Part of a small language model's weights.
Size: 16 layers, width 128, 2 heads of 64 (1 for keys and values), MLP 320 SwiGLU, vocabulary 1045.
Training: a variant of Muon for these matrices, 99M tokens.
Each number is 128 + 32 x the weight over its row's rms, rounded and kept within 0 to 255. Layers, rows and columns count from 0. Numbers have three digits each. The size before them is the row's rms in percent of the matrix's.

# layer 10 attention query, 128x128, rms 0.136, rows 35-51,99-115, columns 0-127
085:101098136139146154120089112200122128127137145126128097113142138208158104125131169127114104087114202180077085128074092101129064148117100154114135087170159186117135133139078129131089112105192154130109142114150107123125142066137152160099197206132102165113112121126154159109129174116114132098136105178138160058135083124138089178098190124157105122116137110175116066091138048150141105156121
090:231106167056105110068129171127109083145100103116164189168131110182158070108132121107123093114118203116160096092189104127095115110158094129100171101095130123106174143088166124139139099134133141079160128125085146119127143082139166092147170133121137130160119094137158065145110085124144070157168120145158117177101093139204133154168076150138106132113143106119131165121135159109057111103155
087:114179112119103083155110135153144048136144157126153094145189093130104055089102122090166128134152097183082138053137123136123103110096193162184129141154139098137095091103103105137126055104094112092122155110084115100146156074129145103137108129128082118103156084140065105197161124131077101117062137144218178140124149146166097094165096091072130140116120090129117151132124136098099139122128
087:140118106153103104102113143188174191126159205114152079060114072121155117167126155121131144121125139212120205109126138136143115118130110118164079153149115134153045130123132141134104102034175125115150123110144114105108128100133190087103081126107098169129117101143130133161124112076126115128156134159144109100116188127105100167163131157077150187149148096139074154112164102113125099193058
103:064102108139177107130107137161118094053167135142097146152156104090137165131128153147111126103097110103165115109180105131118087087109134167154127159135111137158125141169150119144159156132108136109144154112064118142183173072158144141124091122193173088093106045142065152079131130166148099133106048162092130169207112123156151088129112117150134055131151152115162144106069147144109196154163
091:153156103185113085132117117153162124090080133091087126152130113110139137121123133119059138133152138120107133105060098118068077132130151136211096089132149122108146154170102132093101145115139075105062160081125127135151120098105141122142069107076098133130168155131152149155120116130122158136108120113092070140142093123203138101093142113150073160025131149115102187130118042151114154183059
093:084107099094151163111110147108156122117105120143143043102141135108201123099183122162175157152138161135081168109144139148121110143074129082135127079062135143185141130123137122080103159147125111147180159110105164129134099125143107169166125172130018092055093088147086112127119087105144076115079070138119132082174104127116136125154151133144151152179164122123189115114096143108132104201103
097:126194165176080131157137102127184138112105207162153185150146145082119105142168140084140121105160086131113190086140128171143121102159193182112154120115178108130129090136123098129106182166119093100093150106152099131121113150063175152152155144156143101163126236120122167101099213047165150136097127123103153163076137145156106101155120122138093127115126087135091123141147121097118138138122
104:095092123096153143141186109135089123062173139075125038115163130119145144103075141136115215134078111085124091087142098096166150138139186115174163127178121178134121158144152173102167082090157122129120163138143121136133165151110120129186155107166137092139136102107159105181128100117130066077100105133130147157148110208146184088172111093123140151136123114093175097118112062134141168147159
106:131130143163106110132118132144155130109092126146094171113121184114116153120102128112138164073104200176138099185079116113153135110093179137181127096168091154109068140179124140102160068129118164171157131085151123129090158112074150098073121163131154107166149156144162098132172158065167163217066182109093145179147103140116136117147105113110157168141101169107127130100105101090146196191121
089:083093134108110158130118146139157142109098146148098129110161058146138141131205162115184127080151142169165170129124158146066100127125151107131131130160108113128150121115166068118150166129105064133092151121159176143116111128099089128133171129201138158077126105071092147102137124117119112128068100121053143155115203111129087103142139100141092065171108040086197153127087096130126076152155
102:130168163166131155196178143111109078140100129145134155088199105151120147133067137104102140139133122133149163131115178084124129149126126159105080110144145100122121109200091166141123093112159151171139112123174108131087111158102160114161151152082080179161080067126133147164155161132132138126089113109053128138138115077156118188133113138123088142179173190147083124149220091109145074139062
108:140128137107116100112108040157150100119104146137164077142157122112114090099163139143059139134113067079144156102161132194177140163101124122122150143138130151183132157135164067070134093194112119099144126104115091128159125071134148099097192130102109130095124111126098120151115173117136134079102132111183075130143051103062138113124136179187136088078126091176174118139154151049131133100152
098:086129181069158167108118119174059172122112118116157135083131168160144146151131135174138184178115123100187177119149176066099088114173160151123125133035140140108115115138135140122169138136124191130128148099181132197087137093154171088136153127135125111107100115143044156092102163154130117074164119167104153135147124131187155134100134106068156132132161138125141103188136107129094161187152
104:126148170132116151199159076097170094144148068091171131114176067126118158169106107134133104140080096148142097083129131094096182110174127100082204156136130171100152156076123128098161099138126098109158135133136132126075157137138150111056134124115064131110062134151128123080100151157099075119103180167151068178164119148112133116151147137115168104171104133146100159124068193128082117175113
102:139087173099130155148214131118102136112107124136150098132116152116121116121129112215091075145087115167152163093159099099089114095137099171129128154146096112125123133129170098149121128102108134193122107111156149120205158180169190185125146134065131149151079115151111090148042150132120174123138128125120198111152085107085087134089121067100160084099098106098082167191118165090105121117137
098:165116167132130133114097086137139206150144097131188101155081144138156108129129129133115138115120093093158146127136123087146094142104150111105154131079107151118136170114159114072147153144126114140145150156103141092120066135142170173083132048153103088184104083076134157112100090064172136076212128195165132157101174100163109237123094126115102109125143071162155126096099112126088131111151
081:107104156109153149109135132162101143167164096116098106128066124122131113081077153115099192108121121163124176165094089117114164124125149109140080161154151112117167092173104136080123155162180110144096107185164106091127114077095163108185057149159114140059108092201105146148130140163140190126157172118137131079122112109086084167060182099142074110125206158147098119118157105136135164127111
089:138139145141117145167160144135092114094184100110186146198123084115165137102099169137124142119102123141163111145165119143114189109122177129176117146172049160117164163108180172126164105092046091095160097171090170133172128165144110156140180114100124074122091135146129147109079128146145050064134066127107116131124165107120146144159094079117112110095121138052167165081123140125106146088132
095:153147116108078111101117158152141092131094089125174179136125114119159133158146098155132199126109167108151076152092107195098140116085137138181114137132173170124135134074156187112144098104117100119149098139101135089126123194158044140154132150133150116101203179141096108145057102136150063148125103167197156127121166105149129161110087082072136070094143091121151156075113128179158144146109
102:111097153177114181153148087152146161116058153174094144065146125195139149113130141059116107144162119154101104172118124112168166131116131173086094127163150177162081134120130123097189138114123100078121123108156154073068153165131090090112110108064072116132111195104175145098078150142152116083121204129097134129122117114111163163153074186158158115138121138156120116116186099132146146163085
093:078142166102202175091058126095115112086157104112140123170117104053121146084173122156141093115097157102145151133143198095154092074122108161172141147142121144124205158145126150100182129141135145131120192145139108151148212189159134160121146166098160106163108118107184140116133131069156092097109094135136093099158106118154123115080148176054148111141166116087158171152114163131139124164134
097:124188107125113076121107081151141128115112085107095127078133050117127123137140126119151109112141090143065165149114136118071089132071080116113129163100087107152113197142154136199142135098137158139100138110211113127135139181187126161139194071097114144107073187096109061189148088104157104142115106132059114115142111079090149152091124104120111143123097159162161139161148145167105082117110
101:111156189065110158049088128155155140118079113119163128116111118126117124169090167106105123201127122136099126114125116157120176097157084073111201234140080158158134147107127113073098164114122154194114135096104094135089107115141140113160125194094125148176112120064111120080099114098162113114075109135105112152162093130132106093133175076142125104177111103133194130128088119096121147124093
111:138131200150127075081054153127141184150125161185106125146189111147113175109116147092115157060105121156086149132100119137113100198152223158141121103104100108170150153166121138130179099173111177145103142064168149124122099130140121143134146129128137088077107133170126144101146147134140143134029130115049126151093123154117107167109168137145073123124098094154151093145106152077111137167111
091:169112117160148083160164180093132137086115127119127094147114191145117159088082120104145121132124077105143161132169138096069121115148147117171086111102151177083157174200114090124173140126138120095126202112104143144192115128110120129180137152166107153150110152101174135093079122151089143080102137171093110159111106142124117138115153136191164154178111088139181134066118085218118138051153
110:131121111099181205168093138119064155130152172144171159123118155145114188163137169106139124082088165126157128133112133092139161141150099051146083088124135114040117178110138066102124107157173124161097130137118123092116146101110132074151115174116111077182119217124105071107167150122103134184147087114146160185148124125062100088093127108117120140086177110100081121145147108131119130107119
098:109160077069161162144133128114155171153135155132078087121121148086147076172129087104112121137144112139141108100158160168131111121171149158121110167083082144094065136149133160128163118060165123106097109135139074098093107059153152093058135089136072181126105023120147144164111150142186108129129126148096139160139123153155128154109171140110145117092081150209138142140117123114095160200170
099:103126091164120135186159133117101135116161141167148146100088148104116084153116184076112078111120105155166198106068202098103145183134100142097085101102100147145166100148120108128075140121142137117103088134102141095105099134133139141146083110102097160184119072137100106151166126126132181152162141150068192155149155146118179191064162161065104098141098143186083081143116149171137102093109
102:121112094087131108099084136113071181111120119131070079118098125130107079087128121103100105206101075115129161083167128158168088148107122121104111143118110123082098144038140155137107130118111153093195172107146149137164119070182139173186143150190121104172105098080111142103158131095157142151156128138194102133158106166156143127085070106127119097152155058071143134119088178111101122108102
106:097105146043098122119195138155118113111101151123118152165168130085110088122159119148115107130159212049169062106124095138109174094089052125107067119124090106123157095092144120154104126138115153113096138125144130145184099149165064130089125160140167141129168104172128092149105129146092078101106111123107140162145127110176166164134133073077176107116131092063115191149127158075138114160129
100:148085163107119166154127125098154204148124145177155107162107136048059102178180140139091101086073127149134182113083117198125132170148130096135113086164148079086087111095190137134138175133098144126135068114102115211095123152108128133120114104093115190124138095160131115114094156103131143079121108112096128178105124118129148093143140174123169157100125109077186101131121147126123091064178
086:134116111109138104126135159099121132103137110120097123128163194081151148149102125197155169117137108171172091109167123104122168117056112093158127161086167206141138149185100132102139147104060148115129082080091136082136156113155125107199075122119165093083096121062094150170089164127123133105123139122058102111153133119095161149150155119155185186078053084104123142143135169097121121158161
095:113171125074087174157131148129143119110168087151134117164156156142128166158156164082119129127128144130136153128114133130155106196128142146145145124101103150066105108101146086118036150151194148092095141173125103112082157155129164071112053129161118157100086108111135127202150095151132131144135077136141080126117108110084125206046128103183131150097112112190096125079175166100087087146148
# layer 10 attention key, 64x128, rms 0.137, rows 35-51, columns 0-127
096:050134073100146130084083178158155079094107137119115189144184127101158170076129125135100105107179126141124119161055164081149105124116156083098151143051163154137087188128160130145098097138156107134139122060129121161157125113161193110104150131107151135105126157134146168130190125077133120132121103075117131155138173062113161141112067107164136146163118171156196096111108138121108085123094
097:114162109188140094163155113078143145125069103146088126091084163103142143146213028157085106141145189095110150135170110175116123127175115126124157151100117140111132109105154111167144172169104173137105167139113087177110131143125168146133121150143185143131098079133113155057147144121116158143136117103107175158087121147129114163116129118086182174044134114149123123183113197133187098134169
098:113118060125126173156116127090095161117055130120127114109109094146120156142070129113108170110140029149124056099142115092123158123135138044094092119134116120094157077179189071144149104123160127066193086113127092134066113094130135124151158156158097126209080143115164163111119123127154142105161096095118139133122162178111097127145130171149088103158110158086150180153113180129104145130107
101:085136104121126150109082139132176083143142148093129163143139116112152146108136103112117213171135096115133175195053144056056156183054083139154116081123078087111117167170143163152148063141149110146119101154121162167108096112122156160128162152127105119177146099130160186129138104085129132144117096106137167130125146133087058121142043116123128098124122167153121052133166154120139119091123
101:133159094148123140126169018074102096097111222151164125115106143138083076142124156151163122092128147167152099116124083124098189160122122130102099114088193090140109077163130110147143096159082193131096127080144124110115111147125175196102160164135145161147172162115115109164104104114102132185053090105120083133136110126117105121113158108126113182147086108125122094172173098092107091109113
095:154127162137127090182107149146159106141131123170141103148056130127095125128122155115119093134130105123144128070146105096194144159107163128148103127115091094085154199132112081100118100142147127118152131191158100187170060112138073071194075159127155104169142182085089124131158120059108126109127174096088097110133182158110118086196154153131087175063160105092115137168169112122148097129120
094:078193072140107135148162103098081098178088120162122134103126157120151115202098135121159125200118143094158174136161122161107111140152109106143122153100050194057127129124156135149127091149111151074146147153148125098096137072088181156177130120125144167119089155135118138161105158130126146159155185092126131093117150149160097173099119109143108127111091214105174174125166043131160157151122
099:110105134130110147142106164124189162155109088144128168169085157126103079161067122123189106122157131170135121126065156138154111074176140125139176133057130119117072103136160108101115072121140032112119127103172082182071129095125088153127082138119171137102141103108145132159083120090107099138175118179159146155142110124131135150126065133152099139198145103167108103182065115159104181092112
098:076085091104142174156132084074159116116121014113124142103119134084112129140125140162133220062134147129107138123181132115102151101099105131176144123135074113150144107120133105114115202131162100108137085150076165066149064180086112115110191140146112105131159124084138157087102117178094120125111119117102141098106116100157089159180173138124141133121111110124095068161125084081119092173145
113:145158169147175092121091094107147104108115120152102124071173038104156116139136141174099129146176131179090131152103106154101119123197153129125089163156127105115172122131177095118070141097115171121152103101170123104151128182190063129085085117138125131099172068137165178168076114209078124150101135117134143065117104090138093125135126144133148189115067108099125174116107137122154178132108
099:124140121143165108160186099136121092081088118036101117121166159101132138149109128156151122154138082115124142108133118110146116134131180149141152098127146150157152116098180083152176115145144106191102169110110129135125137151109153149097164168099104129107079120198177110135153065114071062134096194148134176105138083132113143066118141056142084065128118140105114181210104146109166189106101
092:107116123134124125143157119122098202105156181144139161084161161162165183167126105091160105116166203148155143172153128119151134132165125128155094159123104080093077130107098193115180140139171042175137156190095112123155130113105151107117142118151176089033120098140109156145103127091125111118128146068138101136102153121103116163137117111207180117144087100133128113074096071083096151161119
096:160148122186159192095124179126167105160152128136180140124150198139110145121136133150106132085115171157107092160177118155167097104150165174149090134110125127162161143127104118126163088114116141164194146163144084123134134107143155129156160132122125160160140178106109104183011066097147148163121145095106125157135159118152096042144132180093140128181132218130104130160153130169137104168152
091:175114114161133137122112116116127112156111156157131119143104173167145137117125180029118181144171088123128108102127133136160174139170072108175152086166104126148109142151157119123123074116119157106181117133143164119105163103190184107148142161182120041129159088089173105140131174109149111111110136112139172133123200075139146165157171177172166103105079156172173158112113136111166121139043
096:145176092165185118099106169143111148137123146168109119102068111151194141119103110120156076085156129072141157111108079120091110120119110155109050092133078148232139144156093101164162124096149073135097166116133133096125137109166119199145126154125172025151136148115147138073169101152097098155140091145123136123132164103109081089100101107135203116176122086115103159104132151123137131117119
109:169067093085140115137209097125116101075123164114134108126184123112131129138166105134112189093122204136133167075142153104132152125060079118191123183124123131157167128156158110123113132124133102143083068108136199106092136104145135139194082161136177142105051090146157129115111127111123098135170072155103166138095121135140083089193102156122149124130136126134197154140102125186126147110174
093:085165124179129099148151078152115090185069132128147128145163181108174091120117109129105096047129141054110077123099167139158098116157093128114166116166148156154162092110146191112145148092121120133121073097121126113155077114084099161178138082152109116153161133100105120092122137103093156190134132045145170163186133118122129093100188158155134121185203094153120131108133099138136083095109